From a checkpoint of a small transformer trained on Wikipedia: MLP 2048 squared ReLU, 6167 steps.
Each number is 500 + 50 x the weight over the matrix's rms, rounded and kept within 0 to 999. Layers, rows and columns count from 0. Numbers have three digits each.

# down: layer 9 MLP down (transposed), 2048x512, rms 0.0278, rows 1796-1815, columns 320-383
# up: layer 9 MLP up, 2048x512, rms 0.0303, rows 1797-1816, columns 320-383
down1796:485497453501500487503478433549457488466528539500489410513545526566490483585500449596522519465492497418542382544512480509412519410519492439508518566462457449580517459554592601398553496574473483
up1797:509415488516485616403547490507447518570459493506502430533521524522340420457383481567457551439506465560410537486463523479510566492495406490536480476559558537508450514563464575503502509538423462
down1797:409515526573569509461528472469551480452409551525492474490496503488584531481510523467400524489456546497484485569487496450434404497490540496608453524561559540489531512571430541571535519456592439
up1798:506523595518478529544453535542561436502541493421565588571456497526444421585467598502501521489508553524503494535480462572425501486420396513568555548464574514562454513439502559482592507505476539
down1798:535596550463497520479530502450496435474485548484555529522558492548525473426523664510488511554533430557491444442514498415515473579563516416439495458530530416452471553432454464619450554514506501
up1799:506443453528504550352462445487523543542636500530510506464436498476441566583529496476485501499537405410491502487555470596406561483519521562583466515541484495500515498554463514494548565397530516
down1799:476527503499420536519501552459446599535574512528553420427535417497478460442445501561527511589548522472503412497437518407490618506460519477438503507490476470576518514487454602476497495525460480
up1800:552470549452552589506424479539459489527546429388482493510469404536511546421467549531557490553557508455442522540461521477462487473533523544529485531436457484555552467481432482573490526426494428
down1800:432446572490433576572506488484437561475480437395521506534546414526470465504516499508570489533466644582422552579457524551532479483578486581505481536454467494440572442574478544486628591430600454
up1801:452504554487492469478475551574430588563529471430487555538483494504531485499455548464514466441545552512465568516398511523467490524450462444587483470491559416451485472513489462554482487514522531
down1801:489456469461486470431460399452458453491478475503448501524529433539520514480519489563456453504597421512539582484537490438538525479462497583472474510593469517401500468571514469495528612517476556
up1802:566420534462475509536473515505527389475529569443449529583492499500477505496501481449458496514551461491421563606466487513463526529483509527482490349497499469521490390526539539532535489494498434
down1802:469462544476483491564571517406434548503482494443533461522449519449514424528434533588520382468567622607537388425545479540464494546417601561494462519604463494506549496434509590573577448550478619
up1803:500462507393421443520534521558559489593590458398443500568520455515554518531482503467485543482617527503542533497523459564533458506345476565496486501513493497466552510425613501552535550554519539
down1803:539545457503535524532548511469455477571482511501466501451471428478509502527534571518477398468578393565473571474596557482513530489623479441485521549538563584564493476515420501561522574541505501
up1804:462553466584502523409507498481440479543486555493513485480570568540431416509466502472530564486505445504362548591447546521525595512515458469510370450532555504447542426561558418375487495471508448
down1804:548496560439546454432542458566464512459483448436461553542521562519456510587524572518556525520454538463544482539547572552465419458543445537583561455556446481469512507471431482552429534462577524
up1805:494552532509479468560508450519580483591475549468587458523557525471455547553436500576425470453480473494477483479534567495495604524454441435482359488509612519485444499556479465520571557569495417
down1805:519431488475518485587424469530576456461483461562521440420515493533408545529525541475434505439509533525549536510414463468474412457470540569544546467470547534532503430556593518519544473427547446
up1806:513499560509428495454533556449501436537452485511588414465509432557544525601485460478457618472555526439443556541521474581511602621576519526535481430593566489526474477559551427518582492470459524
down1806:547500421415473546482511601553450505476426489483581488486420497500483520518534439532442506495578474497495425519502532458425510481515461572484539501488483519515459480526489388488508408474423491
up1807:565499471570420516505527523517478463508493508458564534479521505571390547514414508496467488479597433469547460475477374437601545459457614473477499520474549543579453470546497481653651388430436638
down1807:528472575592505461523463497501533544560435463499527491421517626563489589494448459545517489405506504521473470502533488506462472462535615474475504600444549599400478573544484486445529535431510481
up1808:431451582495453537527563550557469467474498463492564473447511413521458560520481460522531428467510508437460502522505501440471517425574554503461550447462495521588539608425488536519435456472486469
down1808:430496565522525476430474529495536589540551507538533528552493398495491526444546481486441464523501528596604481558497520488528477460518517491443544488512535521502544537434434516393475415445476462
up1809:467471533510512469500457488462511456474480424473410530514551558443454547469460499495515462515445542508473475480451481544476570448497461548495467470511510467522502558523451483489569492519492513
down1809:453510463479547536532506526516495523522493551460486528474497502524526478518537489493480489496490469468463540536508476478523434498466467501534505525508518533487537447478518559548488471431508473
up1810:506601534509468481512490516572515567510476480461508430528515444489428440548477501421561532418534506490544500513482514628608484448431453474479465580519453535463531454562488522444608591362548544
down1810:456557475561492535592440550496551528430465545435418474495522552487534481447579633485474584493485465452551602481484634405437523541471441532528546469484455485438439481462545532522477499576427527
up1811:571470432536526509486456493557601430499469516558385507542533500577463550637406600501536383499444438465511475593414478505601498409394532498501486495504425555549411492459607442551593498575409492
down1811:427543456560475546492431374436534443467546505564478433516554402473405537459470582567592454534449476545541504550366548454416513436464504430458440438504540369507510575378517538556587476466501418
up1812:509494590497450476443494443587467476642494652486451438458524506473469459532500590458584435508498502491469451432518530579615532451467563497538622488438503453479609487604505419483451585465513493
down1812:441546508458480617499531484569497579496553546498490511633544495503472510471557484389516495485398456545552491487609542507544476525496416597591486536578482509475530499423491447438565452529565514
up1813:523479520521464527514548569515609411484572454534537478489458507504539654413474567510437417471463557446501451569535513468623573460476415438514554538495602522500518395530568539456578460543458534
down1813:543552522596465502465491504475473498514522526498468608559439578538512515455485543501497530443472526462444545523530524537497477479477510486616666540524576448537503433526480521477449467565530538
up1814:430470558473418505495571509515509467573500501530548523554515420426517495480498469499572461551510589540532448478535462569501550457542551500541568514452475504447499530493490441459518575532439465
down1814:528502556499548507499513560502574503491524548504519543564588541537434516490536509489448453519462415459472418481458545590469517399511520491555457427533593432496553451489456467491528426508522494
up1815:510435573583463506564426504509598417547549483430478552511548560558537455543514538437539456548453464400488611458538417598491576483539622497526479576514387612599407504537502486508481516409522455
down1815:576501524509502536485505460524489536517481527531397469536413580573509446509565467513450361518519629501631527444520484462477526502522409525497406517504454423556527418620534516498564427499548407
up1816:534516549471412484501526559522501527531633478502591522515537533512493539546427507439453497488488473531511538574429572516560509586493407650629440494528583440436471486477540465544560483477521449